Weights of a small transformer language model.
Size: width 256, 14.5M parameters.
Training: a variant of Adam for these matrices, 154M tokens, 4697 steps.
Each number is 128 + 24 x the weight over its row's rms, rounded and kept within 0 to 255. Layers, rows and columns count from 0. Numbers have three digits each. The size before them is the row's rms in percent of the matrix's.

# up: layer 6 MLP up, 768x256, rms 0.0663, rows 196-222, columns 0-255
# down: layer 6 MLP down (transposed), 768x256, rms 0.0606, rows 196-222, columns 0-255
up196 102:135147137129102112136131154136113156107111115104135141111157137107162133152127121092129112087086100138147089079151097136139130094122114086146187121134108122117128111149148135140141114076119092119107126162128137151144099116130101121102129128128126135125138133142137104133179165178134111109163135151143105149130108137103115151107133128110139159115105128160179103161134143109119111120135084157152126135130164142149151116148091095139077090118154126110074110153159142146144124115146131168129104133170082099118104127149111104133087114141129131173152100088166107086111129123107133133152139114106107076168079117122154141121097138113162140175130083112126130076123184123137151115110128136126175148149085130166113153141118060160118130104145137108079123125093145111115149155148087
down196 099:135133091106084103107151162109155182078144119140097105154128104125128104147125100134152092113118149129123130134147162139147124145112151130170144099148137155127110143140152144135140134098139126126103184131140140124144152137139086128161138151152115124092175100074108144087138165138145148127102098112136152143120110176085112147094105168101161146119107134100166143115081112152169142042112144130156098138115144123120187119135130105127134151117132104107096116120119130116156155114178163137107125090109157156139121150146142145136094129124142122104124166116112120118163107148147152113112102119132108147128132119130154097120134127123110137128226123107113128121155153153100141104137123120114119163150109113150111165123118091114124126138152044108108176119117119108127124129131084
up197 096:111116123146132163087133098147097094149135128123091133119155146118137149121171148089122110141096125170091139142127152108142097108128138098140177148096140122122115099178115137131131125115138223151114119154143145125127125087148128098138076117145098112094098125173148143137193145071135120128129159156127141126138131127149115098140138133128115095113132128122094151148137180114110111129106159111107137161109151192144127131118154105107128128100123157063135159110145125126144139116131148140143127117087214072120114116173094148122126155121117092149077080091117118131145111120121123113156138116134139165105131136120182127136141135164174137168109143151138139118142131157127091124155152136098106116139128148105126142149106113147082091126149139130125122132142099123147128150094146
down197 101:092180091129151137104141112125151130123149116139112147110135166167122111093114174118130128110098097134118148123107165094166125083074155127164106159102136120094103102145131119149119089103105151132099135112115095101123148156120121088103128140175138151178127172176108111086136124132068091172171150124111159125157142124120128092078136102121132122130127148108145123141128118113121119134117128182101122163053141141109154153139161147133128127151108123114152151110132156119128147120174148158157094118092117110123106135158125113131126107112111129127091159156130108112139154140128146146178112135124108148149162127136151116098115146100129154155150104102086127120129177147105071151135183079145131111156117089154131105108096126157146152108124110115137096119146133160130118130162110
up198 099:110177154108132106137141128116175126121143113168145138126154176155126119166145159134103132119103156118122121132137095096089102142143134140097177068113122100113120144114117116111145134092173131146112158135148119100101128090157106159120124099168144118095151174139109154142145138182106112141157088099108144130127106137149136122066146135116159150139083129117134116134103151129125123132168114104158071129145146125092106122098106151119106103130099114064139142134161102130096117131144105132155116102179124118162083125164153115124110107156166128162099099134150122122101120125123120104113106136118112137100153105097105151102166141107119118164115127132102117153109080165107107140134130150112074092105140151181151132132123099094102140138202143138111169126157104145134132120115141
down198 101:130118128117149132152117128102161108094096141131087130158145124138124137106114141138106140109154110155118148147106128161161143142133112143162137140088153119132143183106107113114132113140122159124122134092121116097103162136145106129139119114157130154088127121114105121137188139147125158133125141099096162124129191156083097034144084100132119106113126141100133096169122092131138153063114137097184139123122177129127147110140109146160124086124111107096096160127151177117178135132125100166113116160094187140148142114129142100110148114117127153096126112110124157139092124150143105110145129096155110172154136143154098124110154072123126129154151120152112105145137083139136116148125102123100141114120157077135120116131164136089174111127149134135080166115161125149118137108129132
up199 102:132126118135107141117055118129130104134107137124104098112121124130160120122135158084102174117095173097139114132146083139145151127092102148137143129137082120135114088152144143059130140081113153150153143139140140151110104149146097133152118105142176100152155149123121159125181106091127143149154158168117170135125141133074141125100116137080099103146139142157152110179129119136125181163132123118142089131097190098136104111139131095132089111169127137080131099106145136136102125127154129143101107143117128114129142161131146163118132116135165135146159148126173130172124109137093109138124101100111110093128175160158113151091077123136140089131136116172106143123124172164107122141078132142104116119127135129136109146106062117129148085139118118123137128130126094106132115121130135
down199 100:121107137161100121117105152117131134138100145092139130126131188136102133111106172126148124092139116120164125106132149129127134126085083144129117118146133128070144113120111165157127129154164075107114162103151122136133125151109126119119118116123124125151166107075113159182142167133145129103149159148106147130101112130142143148154093135137114153115129147123099092154089097188075082124132104143134114075101149118141154118089149111112128105148121106097125076109164161098097116124108091116160113142140081168075121165140123158115147135156163155100136148155123119142158142130130126105115147106128121159158122164114110096122120113167151105172201140166124135108157145120141100111149142144145137099081150126118125099112104109119143117112134109128116112148090140137149140193147165
up200 106:098156104125133118138123171145120099134127132130115125124129159107153104175132137126136106128089120119155143142126148118108155139137142133128155092141076135137144127130130138145127079108152157138134106158120103132169097127173146136104081131134126139084108178108155115138124142136063090111167127187141124140107124098087119122165137125137134118150101168159107116185124186112121170139159124146113091156140162150136122104137148101116088130126140111120107125152140160105118109123139134119090111132124116136131127151133121110086156128156152085137156061136120140124127137131089115161131121119110112137092121099148163177093125135112164135152118124075070168144094085088101108130093146120086140135094166163090166120112108102162095139151152133132101151099141153092110132150143148
down200 105:128127114146158110138130097100123213146115104110130111153131128145141097115091114111166078137095144160105130149142135149149148161136134132119100129169079160133098107137128153140158136133145141176111134096109138136131110149157140138147126090140172158147139117077097133109159123114123096143115122105159136150124097106080112119124146138136136143148122110125151141129120142132098115112118145130102163159143062146143138119136128127129145132125149118111121120112092149115110070140124128140137082119107167129113089104187176158102120099094132091101088127152139144095152178090173088133080157154107079161113177136145134152152123102118155140144199138113109133168139137128149147097135157135130122099076145135095134119128126131123131151145127115138144130075134115110104096105147154
up201 093:145147134117117114107158120154136134097158083141114161101125113130132141142143122160156147150091112145147147146169157173151136117058129084166149138102143157095126137123149144106119104119169125167139108157144126128128165113174130123153093142110128129107129093139128189152147134109139117095118149145096145144080128109125133089139119095081108098133130130108113123108182182157124179151126114171097132110101147132120142074119130092110105070067134127115118124105125138142167153087156145116169097103135116121109152147093138114126107134144102090115136134101128116133089167176140110115109118197104131095143145118131133115101112129121137108109134107132104119078137112116104125138118105158136116110143101157121124143118154134170091095126125141093179147130144095115160122139106152
down201 095:148156117075126111125152117156173138115147114127142105096130066109138093142140099102156171145121113165110106107123140121144141109112146138163137113123155150135160097147118133098125131053148146096150144139161133111146140128159113133137156169137106102105153143118149099108163126130148103157108138150107108102099136138086127098156136127107102109135141147101122128122135121163152129093113120104120130113136110121154186116149117129078110049110178140121157131089099113117130140167146133181148113113137104146139157162122119129132128148087145119117127154143126143135107128154131121141137070174133095118134105099109139112164122126120146156158194130162101129124094160107120119088103143143122097126143141112124131155121149142157132111123140033120088140104183138136132101116104161
up202 096:118122135120139118162100114142125131185118119139159144128150173114110146159177157131144134130109138163093115109122121131105129148173138144102125097093119094177157160111175161157107126117129129146131142151104171180121104111152134131107100149152116124128094096127147137165134118161120103107130152156159157115134136074127098109098147167161082088138151110086147126112134132101138113134098148133122162124135123158137142126104144110161134155111143131119149100114164120107110122101092119131121089105127109137146174125129135087134140128168107119184111126136124104111095096120108130138083135139101137136115135103102178094119121185141163106144104141146166127134132129123104167078151146104098123102062160142154134104146121121093074121129138126151119117161186139137160167084100109
down202 101:126120113128079120103145159133123125160119128076157119112129127084106148092121147112131142129077119151132121130102135145139096137112108101123115123130146135104148097124134113093109117143101156147110117134160149121137109131134132106129135133103119128123126148120110151139133129112129124106129144101120106112154152089161118118136161126119140128126147113141132133131158127130127143042132121173141119106119136150146102156145154093143118095120121138137105135105142160112128112076141160174087105152181079126111132180126155135143131128138095143145139127147120103116128151128093113136149100111152121123126116135088157109145112143133160163130233181138135107134116109126133099132133150153147165138161099141137157120167087127170160174086140000130157094102139116123144108120116145
up203 101:133156142099110111102155093165130146142122153073134185120136137114156123144122128103130137103117086151163118124158103128100129139148128168132126146137123163114133089156129119164099086120107158074134098159135187150147083088144125134107098123105133157100154135136131122124154088080133085084126130111136101178107123133133144137126077151171160161142102096134119097120113128109126140119108115146137145085076116144139131157121165100143086097139136115129167100116164139164116156101152113100125123075118155135151102142119111111158079125182134095107134100160190120142168110114148133151140078106134128116153147176164133146129148127150144068124119131110137158147108137121130141161142113128160121156114099131134103115120093118136133149139121128142169150133130156163148118125123111
down203 103:128149139131091155092152118162089161135137126161158124113172116116141100108078132144079097106127089127149128124133111127083154117125094133124097136130111103169168144139152111136123129113151133130120121139158152069110129092065131133148166159139135135133148102071142160130119116097117170126117105179143108161109143104121184143058108155165128160104131108131103110095121122126128124104099100142107118108127112164133184131124129109122163143109122114117165138113105131146077145138162170114134134114087147151145143105135123124129134091141133090143126111102176111116172064102176132111139092104140112160133156150157143144136129104113154133085124160120142128139122139145095147112182136107116166143126104138137101130134154115145132156097155085154125142134108138161142152109124104
up204 088:144093156095108146180159107184144053123124130156146147142128116130107152136134141122140146157136118122106113133143141136151150129167105149107119112096126146088120107142118102113095097157122149137112105111170110102133129123149152121173158114129124101105085139148156106126114131153165147126089104121099104119097144119101117134160121120128124140085133149100078128103136090109142100146132132160082141135118110095155141146160112142131085086117126128095117128143159092143170135154141160098112140084147156123124139139076120093133125141147164170161118110092152152118121136187122142135133128164150146141150099098121140151131090146139144094135043158099156121094125150115148125126103136126114131147187129156132110150104154167137137110052118143086122143110108140131131105136104143
down204 085:101116108149122106119130134109099200158123110142121106132123155161130081125122097142133101104109127174167164133112126133150135123083144121111108130153136127144162105150128150126131153138123094157130115151116110165146103120116095100096140133128101135107140164091114122122150131078105113127191139135125136131106112147130154118116138131161161127153143118168161119164100118160103123039119130100171118113128159161131116110118115066134137113129147146155110113130124140102101100121098073143139109122129111111117103147166134137148110137124120153142153120144116108131102129112173122116115136122118121109117125145133127108127145108126119115139129123138116138139115149139103139125118164108141140137076152119118152121165106103154136164171184000166144094106147100145138145120147169
up205 109:091130141106110100097107105126118121151116104170128123118134109088148134140132097108140072125116111182149175126127104164128170112125124117147157145112116115138088149157106138095114138149091178137100120136115123102123121090128116117110104132109104103131106114152139135111147120113103131122164150159077137139155143076105089084112123171140127112143085146135112136172128167093148133155158131144110122135137146133154170115100117119140116100130123118140148093125162127126150118114117135122095150112117177131088133137116142115082124164162120105157119076140151121143154099164120117111121157142132154133064093102122152152158147135137128131162132125147090171141159135138148076104150162130133110131104116181106133145126174117193082137082125152145154147126167104100150164138082158
down205 108:110167164150121142110107093139101162118126089118124125094142132169116157132136166150128130116151131147125142115092133095125133095125136123166112144162145098124109131144140095093103140127141198136133144118088098136133158133172146103109152144087157123135052138137149142087104136140145143126155173132125104090157169109151161105129129095155121140151144102120104129143149099082154122128133117100146114118122127138109166141123129127141100157109095117117147163123112128135083095133159150130095145119098123136142079124099117070131124159069104134137114150142141124128138097148160088122145175082126129136106168089072126107152152153087139088149145175158144093072185114160144115119150129115114146124130109115151134138123125123131147145137154136119159153137118125171152130099085136
up206 097:113164128136133125139134073149105128139181127106117107174119135110134175131127095063096105120103090136124088106139158132178114150117085122111139090085101135131133126117124143145162130144098104166108134124135108092097138141139144128126081117126107122114110130125160133094117104135154116099112142160104141147127072119088177119163133164155069113182163126127131135126155180133142131150141158181091157118143120141145126129105148162196102136112111128089105152146163147111115116126142149092110132107137117111096105120106074106131102150126124101136175138080130122142135131134160095102153073124111134108102172122166135152109134143090149116103114128117105139077127125157121146114134115146124148139134116163154098154161140133166122123104162127126126140143128134143130103143174123
down206 097:123166102091136125104106080185120145128119136112146137199129111117109141164097145119108133151152083110123110107106158147112133174125121154140130120088133140086130112110094139115169118142123134134099114146154132104128174107171156151119136134136155124171144114129112138150128131136137090092107136124103135138106123130159159134103120179106090129138178125119139125127157149121160109130167139157122133107159129095104140142191139150140132105123120121101113139074157155133110139195167158111101133107102124139127134137128102129118140132108118120070129174079134114153111141146158101126115113121167132094114137127126154115126084085076143156121094149065103114139151085130153154095134124134154132110167122133061154094108143157126129119157117093112119123101174145113123119109130103
up207 096:095138107142127138095155146107137079130151134107110123145145113112175169144129175132147156110089129127109145152121127112160119119138118136113122078138121101130151118162136135147157126143158134118118138130172100127155072104169154102126094116156124115151169124168109127127158109112148099119107151138194141124088077121134151141081140106130148118051126174119107110157120119153079129144163083160101110151150151174139103123139116108133101127118117174152096091173172118144133095096126127149123081118130110128087119152124135116164107169121131106154134141109158126154105128124139113091148116121149175088095155103113123138101090133170137120145128123100109129135114138080148143098153134137155117108106089117142139173131137143147160144110156146106107136138110092128105138094085121
down207 097:102115147124101175088135118130111115149128187112126097121150113122114141134135151160145164143107121104126115116130176134132110165116120177133140089144120122144146099177128128107153145158093102080103203120134120154137140097128159112151135115124140136123169106148141168139091106125135120091101125121110121137115146131110172141106127167140123163078162134136109147137107133153158172094150116135067138114117117160090146108115120112101102158119166136115122128123140124116140139134097106137122128136175141163117103135107152110135106108122140098124138149092138147155135138129139095102160159087130150129112139107084109132144096142078140144122118140155139126129125087115118128086137127128152146080149123156100132136140146154134133144172106022149089099132097096180098123112087133
up208 106:105086165151119120129097110104136130136120111141108171089122173071117191126110118152149158135135169130092138078178135145130101175143157147150128140111158125085093163165160102104113114122145100102138099144138138122127120142092152095126110130123106125125112106175121125073155079134121107151112145104086111065109126126158146159155127140108114084106145139158122115096149150135127117127174148176129130120089153161137111133129088139173093131139164139140149108115118106101108118104131090121133142101144125131118131125123149100088165116133119130132147141150138115129137134146159121158130125081108138090110152181122121142125090143113117085139131101131153109109141095119097080164134117141133116117120161096112119107129098155170141076126133178109137124113100098097115133163146145
down208 105:151120143148147119130142178218096159093091181094130165141098171098120155112156178113088140163116121135101166117134148127098097124123092175133124139085133133121094133117147138131104121116152098165117163170127097130110107130133161123115118142086090125132140142115125083124112138109151155128136141146157101142148109120141137104121111111149134112095078200138144141149141092107155153116094106156100129145181115119131077143119136164190116163146121129159122132124113169117104134141153071114129130109116088120151140105154135146105105111108142123105126103108135139155149125168143131161118143124150139109145102124096091171136098105133144122145123138137098101110129128133121153144150105118133131112152151109151079134111145112149139114158088129087081129120114105123148103118130097
up209 099:124159159094111123160138164121114110152118092112138158118132173118130154129126145141141097101098124160092150109141114094159100152102148124110195126119129089161172110126147100115128143108134133107138071137118104120140108121165110152175142104137170157141138121102141109090109145145101112120150088115166169147128115146096155168138131111137106120097100125138110083140152156125130136134121110163121134127118174119130103139112136161140100072046105098154113124173142122140119103103092159132151122123114132123119116148148122134119193109134136135167173163127125161105107133143166129099135130131132089139131118088123111127142110157098188128167105138097139117114111113118119129168066139120078148135098124167148148148137115169121095101135140122098133127123148120155146142078111130
down209 099:118108147105139121151153148168153104108115139127165194125116170141140117208116158148119176108086146174135160121096155124118115142123136112161155141118136126113113100132139148126114105153142112123106115159071161091112136122153131124137154113116161084093123157116100126153136147133122106121101107117138166153147125144075140135110102108146085133152082157113145130158112142170131133108146142150142101123139123105087126108125130176091122147111133109124128103103091171158085137115146177110136118115134124055124116150110125130103158087147107189134161107136176120164115147143099129110124071127115118141143115089156126110152105126111112128126117112112076110107131137097125128148106108119134134171113128138102171137107148111089165119142126101114080145124142106098163135150115142
up210 099:138109160144089133099136107113119074139098112067124156133097165087153125118121087090101149154149153157169120138156111156132067108132139100105152115113106094096151130108139144129144109149160132164101105129107147121149155111139136100110126083133098117120140139137143127115165109143156072144196110149109101142123109147179122120149109134081112139155119138084168113148111125126165185121136108125156121145166146139137086109150134118144073154149092118123141127107132162136121112125150118099132140116151122166125141165117140096119125114128097121140147120139163152093147117177115111084179148113113158102155128127171167126142135096147120142153129146130123136101134128137129095083117127157129112139096123105107096108092111092142100153074161136155094112120149124160105124120128165
down210 098:115129090140140107135174123137154101141117142123145124152109109127106122091187143161129119116136087163160131110154191131096103096087158119122126118101130124154148103167135098092167161132154109169110153099140136143158121145121134137170138107104118140158128150165118124109129078144142124160126116157104132154108126117113123123140103094110107152121143121126106127104118074108127143165124116137140140153138106166143095091143117117168105108116121108156125137149120142115145140141143137112184119143126139181103126105077170107143111123142156131080168082140075149123157163118105122103160110113146111116144131138120161099091115188102115132101093135123141136158130113128130089142070126176086131104135112132097144095111162128139101133110146169190145104116128158124094169119097140
up211 099:097113119104121142126161149146097127135116123123129127182146118087136146089111095128135114130123100159132176127123137143138109112155166083127082157136132142162140121114101111119122087131099166122112113140160106118186152129127153143099141146132100101151148157159127138108202085087080111141055131174119131140136131124115122143131106123107131137112114147107103137109139152123119128138141152123090165177156136125130111138083073134126088091125156083125082108148122165117132146108122108161150132095112127127159116132174110146098110142135132105147099085159150093096119113127113121130094123112092150151093090116101140136147128146138152145132118136118118141123108142139134119131117155133122106161125096147079100171094117143122084110121144175114135136087162103123090199122129164
down211 100:137130154078113112149138130119145150130123138069123124153137145102130147118101153148159154160154128112136140139086102138109111140159136080080152115142139157165158115116164133141196137121162150106158144155153133105133143135125108161128154139146163116130141100142130123094153121111164093161095134131151137126133107136121136118117165110118048126179125105106089140133150100141151091138154164099115168131123175095115125150134141119112094120126096138145095096158100125142105126132158135140176108176128096161103133141125086123132109137133122132101156165128110125118101145147142167115102105127100095107147133095119116137151102173096138103115114125141112107153170115159124122108112088147084120117128154107110082166155116111100116126145115192099138115061145104141158119126130085
up212 085:173139136151091142126132127160111072095124080100123096114141111134097140187114133096121126123169137143133134104123163119156105137129126096124130103088108127133100145121120190108129153112133124132113114134154131141158152066134176067100094116169112152109104115143123145136152138157156151187133142134180107101148115113124137134121130145094115171154121066124114106143135153166147090127124115138125148172127102091100173132114124134091081102147121147092112140103123130136133167125140119111116109127107123106144142135127097075162119103134155120136150112133132134152177134120146125142115107161130132105174123146115140150123095140135175093130106156160092151115122169146101127140129131145163144131116144132047115150099115128143146136117126112116171157180103115111113131136131174
down212 088:196163132103122164109152116154123094113105140147115139094177123146121114102090091110104133136152118135100099134105133144180151128091134104124132138111143170128160119107146141140153174099156119098090124114109106101155107110097162133110140122141117130088087153151167157085148129166136147154084122112118118149120103152116085151163141120162139154158133125127145140080113134177129101094117128151124117113130134125104176145146128142119107103155112120135121145092091108114115142087119118170096116097078116133126140123085115123119121116118151143110126160123085117123125171124133118112122130131143167094142124107134128136129139133127156123145110171100104106172163163095118118065105118119151162107183113133181159168134124116159115138130134044129129154110133153106112144151133147
up213 106:125126131144142097143127129148115123133115125154092122136113164135114130111176096094098109093113084115137160122120110162167165138128107137082153148152101088150149131170089135134115144098153149160176088090117106100139089143152133119081125100108182096143101120120140144129157155159085119092132155155108166105168122148131122128070097130090143160132107129118089097149112109158124119167160124118136145129121124083083132151126160123117155142155154148122094124154129154145136133145158133134145111148155114175169146147111152117132145096108165172151114139090154081109125128134088126162121130118110111117099127111118147109117087160139105118160106125157116114136120133120094114141086126121077147097135161118148066117129079080116112107110130136119111128132145119179137116134160143
down213 105:168112143142133123118119153175109089153121123109168105101126093100156164136141158123107120162133090131153111116131115094131137138143109105144112130127117155098137114111173124112135133097142099124107102071135117107156149167133169157115130163085166141173164134153115087146108166110183120115138097181102091154114117124143100144117141100126146167142121148096070112080092130136102154169111122167104138135126147101106116154143096145106125128159122139157143144129075170142140098147137128059147134125124108092135152138137144126159161157110182127108136153147160147114121140125116124123136121126132114123094163095142121134122110108141195105136139108170146125163150136143145128115124114133104135133109106111147108150111093129133081171092100118116123107080095126131131122139099177
up214 097:150145119100124091165121105154114120142203085105110113121150146162137126137106142137160172161130062121173122155107128126116127117096130078088111096102129070132110123072141115126116055130125139145091113126149171132151166122130127144150106122155141160106162120135132120159133150155126144095148099120136109117120090189125142150122133133088133132106134141103119154120110144115129146169113145101135137153138134113130092096107125133126119102093097139084138122159151133120129126081129106131107089154153155096147101132131149119093124124155155120093139123185133112123143108173130102142153161127137095115176151180139086124125099175125105133117102107126097087091129122095085145098137147140133161120122112110119111135138105132114142127112108162149148105135156153108155150164156152
down214 098:150163162116147133113149125097066154169102108139113147130154146115108144109127094123150130160126091138139103132155131130153151142129114130152115110068096109157164163094104142118134116126151156128126133133147117127125125131113112136126104131136107127078143109150124114155138148150144188133132120128146139110067094143108161153116106166111156140119124122149101120160140124148132152125116160118108141119165160090113108132150093132148121109123112123152095097084113099091123147110109180138122175112100128121153135115163098156103139141098137088104147123137107158109152094158139137160117184144093097138133135155118097063098075113097101107120097129117188123127168096147124099109098123130143127154131131097130191114150103159107161141139112150131110181141163120100141139075140166
up215 091:111141102091153139103131170119177113074141116149130143133145144104177108142138146145097116105099162154158108064166096117111091124100102116116112118113132169099157116100147114132133156080144120172139124144109151114127122064178114100119099095163094120130177098152143135104157104116123130149140131158131186145154130161101108167145114142154122082164124103123142093090162128122127100122127135122171122123132105138156115117118154130162080121131168143108138086109162096122122131158108119112128134108208121147129187134156146141157167126179146119121131124140130136125139073132140137155127113159153149112139083142167102100147143113118111146171114098114151176135113096144139128121096132125125107111135136137122165135125120129119121097119157135115124166136119128109124121162142136
down215 092:123090126092145150114116108118156139142150165130115112197115123170134110136115118114134133141141143159137125109141143135106149126113134162115121130145134122122111116113114118164117143130105136103116186128114131142171118112141105126132127125165142124115109114114143115132124144149116144116123127134134107125115101130099139146140103122179139139127099087127112158116164196136109127007138126086123115124177117118126129123123149098089099110125076116121119132081113112147152118135155165127157088120100177193140121157144113156117110147159165122127124132123130136128140101156113124143127112137111099119086130141166129123100083123128126130136193121100126149114092125133102154122120135124159146156135138125104118142124105103142107118152123000151126163155144109154134144127151141
up216 107:114138098105120166165118081127109130164167103163122138117101138114112146089126113126096127154119129131132158115174163150124159107108137152157099104150106135117173115099121103166125108134131154159110093158117141186184094121115096147115111133133127155138175175184134159137129133169077106107166169147157085141121145111083170105129110137090095096128141092157097088106110141107100164164149123113119134156144125120138083093116166133123090123107154114137140089158106109103127102157139118101149124123095138130125133135170152085130135108119136101160110114177142127099110133143146114108106112143150107136129172137139159113114113128115103113130104149123089153080067127120131129153152145140107111142123149166078109111107134135112121149117129168122109137136136128089122155151132130
down216 111:126113155153144125115149139139147125147131168120145138136142122118116102159133097109189126144140118132145120151101110157143071096153182154138160118139144146105153087129089119163167133087127104107129129138092114120151121152098149172165131176124144127109124106113128089146111157120157133108099132122151116126129104141144132123107098099150122132148114110108138140127103143085103127170120118106109126141154117088076158091122151137137160134125149143089134186035101154148141162132166097141122109114122146155127067097115167139126112085139114145126134132137111146152144133143111127140181119134085140138151140166121108109142129102109129137131058109156116124171136092152122119131090140110139155140097150098111098163114093159149123141125146183126169133104084149120131098140138101
up217 106:141114126147083132126113156145165149148104095147149100089099138151149116129152158091120135114106116095131148117132120148140107126142109116114120117091167163130107115079165104127148083116149154117165102150119095095093103162162131150129149106147087154111114134105145120125129101084099157140134141177117138111121174151134102097149092160126142069134139133179131134112104103098080118142079109111131154127128102168146115137132149119119128098089200119104153131118155139127136134135167084103136143146105137166122139134127135102121133134145124125121134157150178136103104109112163113143144172124100074121125130117125128135116100129145086129141104098105106173143113103151093141095161136152144090105136189150075156145119089106121132122097116157165128112105139119151133152135145082
down217 106:104169167142070126151137132084119140153104148174106153118132147135147157141126133138111153131120084162099128144140143111152127120174107120088120126083164125124087130105101107148141094134131142146111137113103140155109128179146101141109184127137112126103119040128148163161122152119114154110088154146101129073140097148164144075123133119114074121077093116127121145115105129113137149177133127123079126150126074132127138162136157098137142120108120162154124136142141134135102170161180180128112105163143100139107148137088113145113076158179111145128134142130134122114133110111107124149149142119132115105135157096125089092143112119106123142158119136116087129152133120160136140133154132141138131121145119101128134162129100111161148131108148143186153117087140120151120154112140104
up218 093:163130143185131125123144109131133132090115109129134103056181099151137148095146176137141122114143142131127141075123127116095171119137143182109132150112114145156144084127120139131123129100115148114122138126123117093141088093140118093135115119143082106123098120132140117124100175151105121146133176118130139139121132125123167161140117129125120091138134154102112124127136124151126142130157121088111079189129121119115122138125157127104143112109125133104118124155135136128168099123137129157111084143101114118125139084171140154111167207132099107118132105162136116110103099140107144080134048168108135125117119164128134115149150153093167161109078121102145151086105122151130134132161094095150126134139150170120148114110124107157143149135170123118131185144151136143149148074149094
down218 095:158113119161114121081161162093156103136126099141123159114169108102166100124174138155145132177160099179137120090119098100125147084124100152101099125172151163144170105103135098067107122156158167126135130106122125114149139122140110123145115109129125110132152151087129115128119125107099117091108147113133115117125129145158140154131169127131115137133101172145078166112121136142107107156114141120111107160107132121118116146123131102100153143125081144121116113111148110125154127128120137121131127122088104096159146086101152159112153164147117142143134171139142133144097113127133159138124102166145131154154115117136097092128153170166099155147064134088104108105103163128112069121181087130107133154133124144170133102158144104141148121177126079104128157124142166158129113116088121
up219 103:138116081133137119151151149159151109140174104154133110085148177128140157130108139152088113121091097162092143118121103095129110107097117164101126126126153141120134158138131102090152156140113174138156157150124097140135122134102104147072118096103151106146132134144125149122117129154131129144139169125156135123108144088154146137125133176104153104141134166120127131083103122117112134146101117147118171116132119173178092134107129113137114128087128132113128094176121097112134104104117167152107111153158145165125157156127123133112142146141103149156090134107163101135082157138125158109118161147130156130096104091123109150106125144122121082199098167103104129140108173129082124073112123123099114100098120118168132104158150163127115107142085140134114142123093115142150105136073176
down219 106:152110166131108130089130100120119113102107117100133136144125155095131145133134097081180057117140115159102123134080104131104140111109113126141143179129144136134151120115147149125138123088121150145106118052165115157106122138141128130067157157102136121106130132100147121147167172135142105150131085115116081131132132103176124075119137148098166134130130144188107114127167156142145133131144148133139158079124096148139113138181157152102134089136124125082132141165136160142094123110120087153105151104147100137156122126158171155137092115112087156138121113102143126170159117107149146140142138097123148141117151134136101151110136112112128151131130149160116142110115073131135132138139135147113141078175145117096112149113149146117162152092154086131191112110106129143125096131140134
up220 104:141100134149120159096113087128137105118144096106106122098103138130140135180142107131136128142120106123090134081172068077114103155154145140068150158126123138074109087088147157147106111134133165176123126144117118125102118144123093156142113135138128132136136132179119128086168159094133099172142148144151136112081154133127176136143090178131110131132146119153134118145149151119136120137176123116092140136089129138131107116143108116108107140049143163156130107135174155161137137110157119127112150093115184144104161148140132117095109133112110147129168088084111137111114112143132141151147144075148115133094124133136144138086134126097142134140119132078135134132119113114129078102114138117138106115151148134115098153163134109162125099101137180091125118123132100114166142096116145
down220 106:128117165106098147099124081105157135115135146132081127079156097135089166152104125119122120141118134121148111124160119132101115154132099085113097139121125133112152118162160132105112148147082088124109135129123141143143100101097125138130133127120148155109121149122125123124136159144157127166143142135108122111105115150142130113136160110150114088151155143146160113168141124107122129098126130081160158110113105147086178133087154139101137124180145159152165128151103116137107178151088113140094144112087119129172150065135131128163193147090118120122100136087049121128156166105140132144127113161152177151122127115170166079178135136099143139131173106119114131156127126152109115142108134102145147109139119097118180133105137165163146122128082128085139125114135114125121105157120120
up221 103:128125107181113113147145137126111149173119096114104152122120152128149146137119120098121120133137171152136141136145114148149103108140130172147166114109150098155097106131175111151149122106069097128127112137127130118117191132124120154084148129163103108092119104162136114133098092116149072125175098141116121078114124139131176142140092119107132104106092133100113134089119144080157116142120157141117133122122147167124061141124076143141123107138152149108122075159153120128142097074128098111128107119141208136158123117127120075132142103145178150116123092113121060077150103102102151162176143119105112165157146158126148106120135152160146125134113141143125136107113152117124129117175129148157146133122102150119158114114104116101112135103117146112100114133109140140131142145127147
down221 102:131160139109118117129106103093110157173107115093128097114117132100173075132082134138129137134163095154163126088133139173124150160135116099162129146117125096117184105153123126097088118122130108129136135103145156134131141154148138122137138136168129146117136124109120137134139124139148112135141114162144102122143126142112129139112126125107104160120108135119104090128088143149121158141155083130137157104126070106094113148171124146089118147161177134111149116155097083157087142110088155110146100169109154116173131144094125086133160157134132124148124094106152131104181102085167097113163165131143070132132111117169128171099107147137111162143141126124137138148131143140135084148154169124125161149101113100117071136139099098108104135135087140107094104148094131184139156138124149
up222 119:136143078142119119118145120109105107147134159151084108132135086106179134167158173124101144119135132109137105106098141106184124107099126117126123130109113120160157161104158130103138084132121142112113132147154150159128105139148104142118135132103155145124126143128143142120149125128129079124144169167168125143106150145131162102108096146145117115108169138184116100122147150163117156141151067125103164105133146169123144093140153040165124093136143121093085108159103158115144160118139098118131159094139129123150147089124158150102105106151160104165129111130124144115141131117103088126091152109114136135138124126157104182098101080149150103142120172096100129112097159136133128109120135118156146145097128164090134100078121119139111153102108135153120127152129071121147105106154135
down222 110:110155091111137144151108111122110159136141138130102092092160099159152092089106099114112116111157131128120079143139132182125146137142127145164141111084116153158168118117130143154125095149110144123109120130105108125121145127117107131148157114096185167148142125147133104145148109109164152103162165140149089131150150130149157087162119108139114116131118162133151106139114171145155111138138089180082099137149130125088117105105104105131123133154179072109090155132067177071080194131156135151141145117133131122145111096102164149120144095119111117141128112114098135141103104084101135144132142128134128147125165178129111135121145137127130122119120169121129096114095105101125145099145142178118138147146108151119103157122112156113077119166136144139109118133153120120080124123173121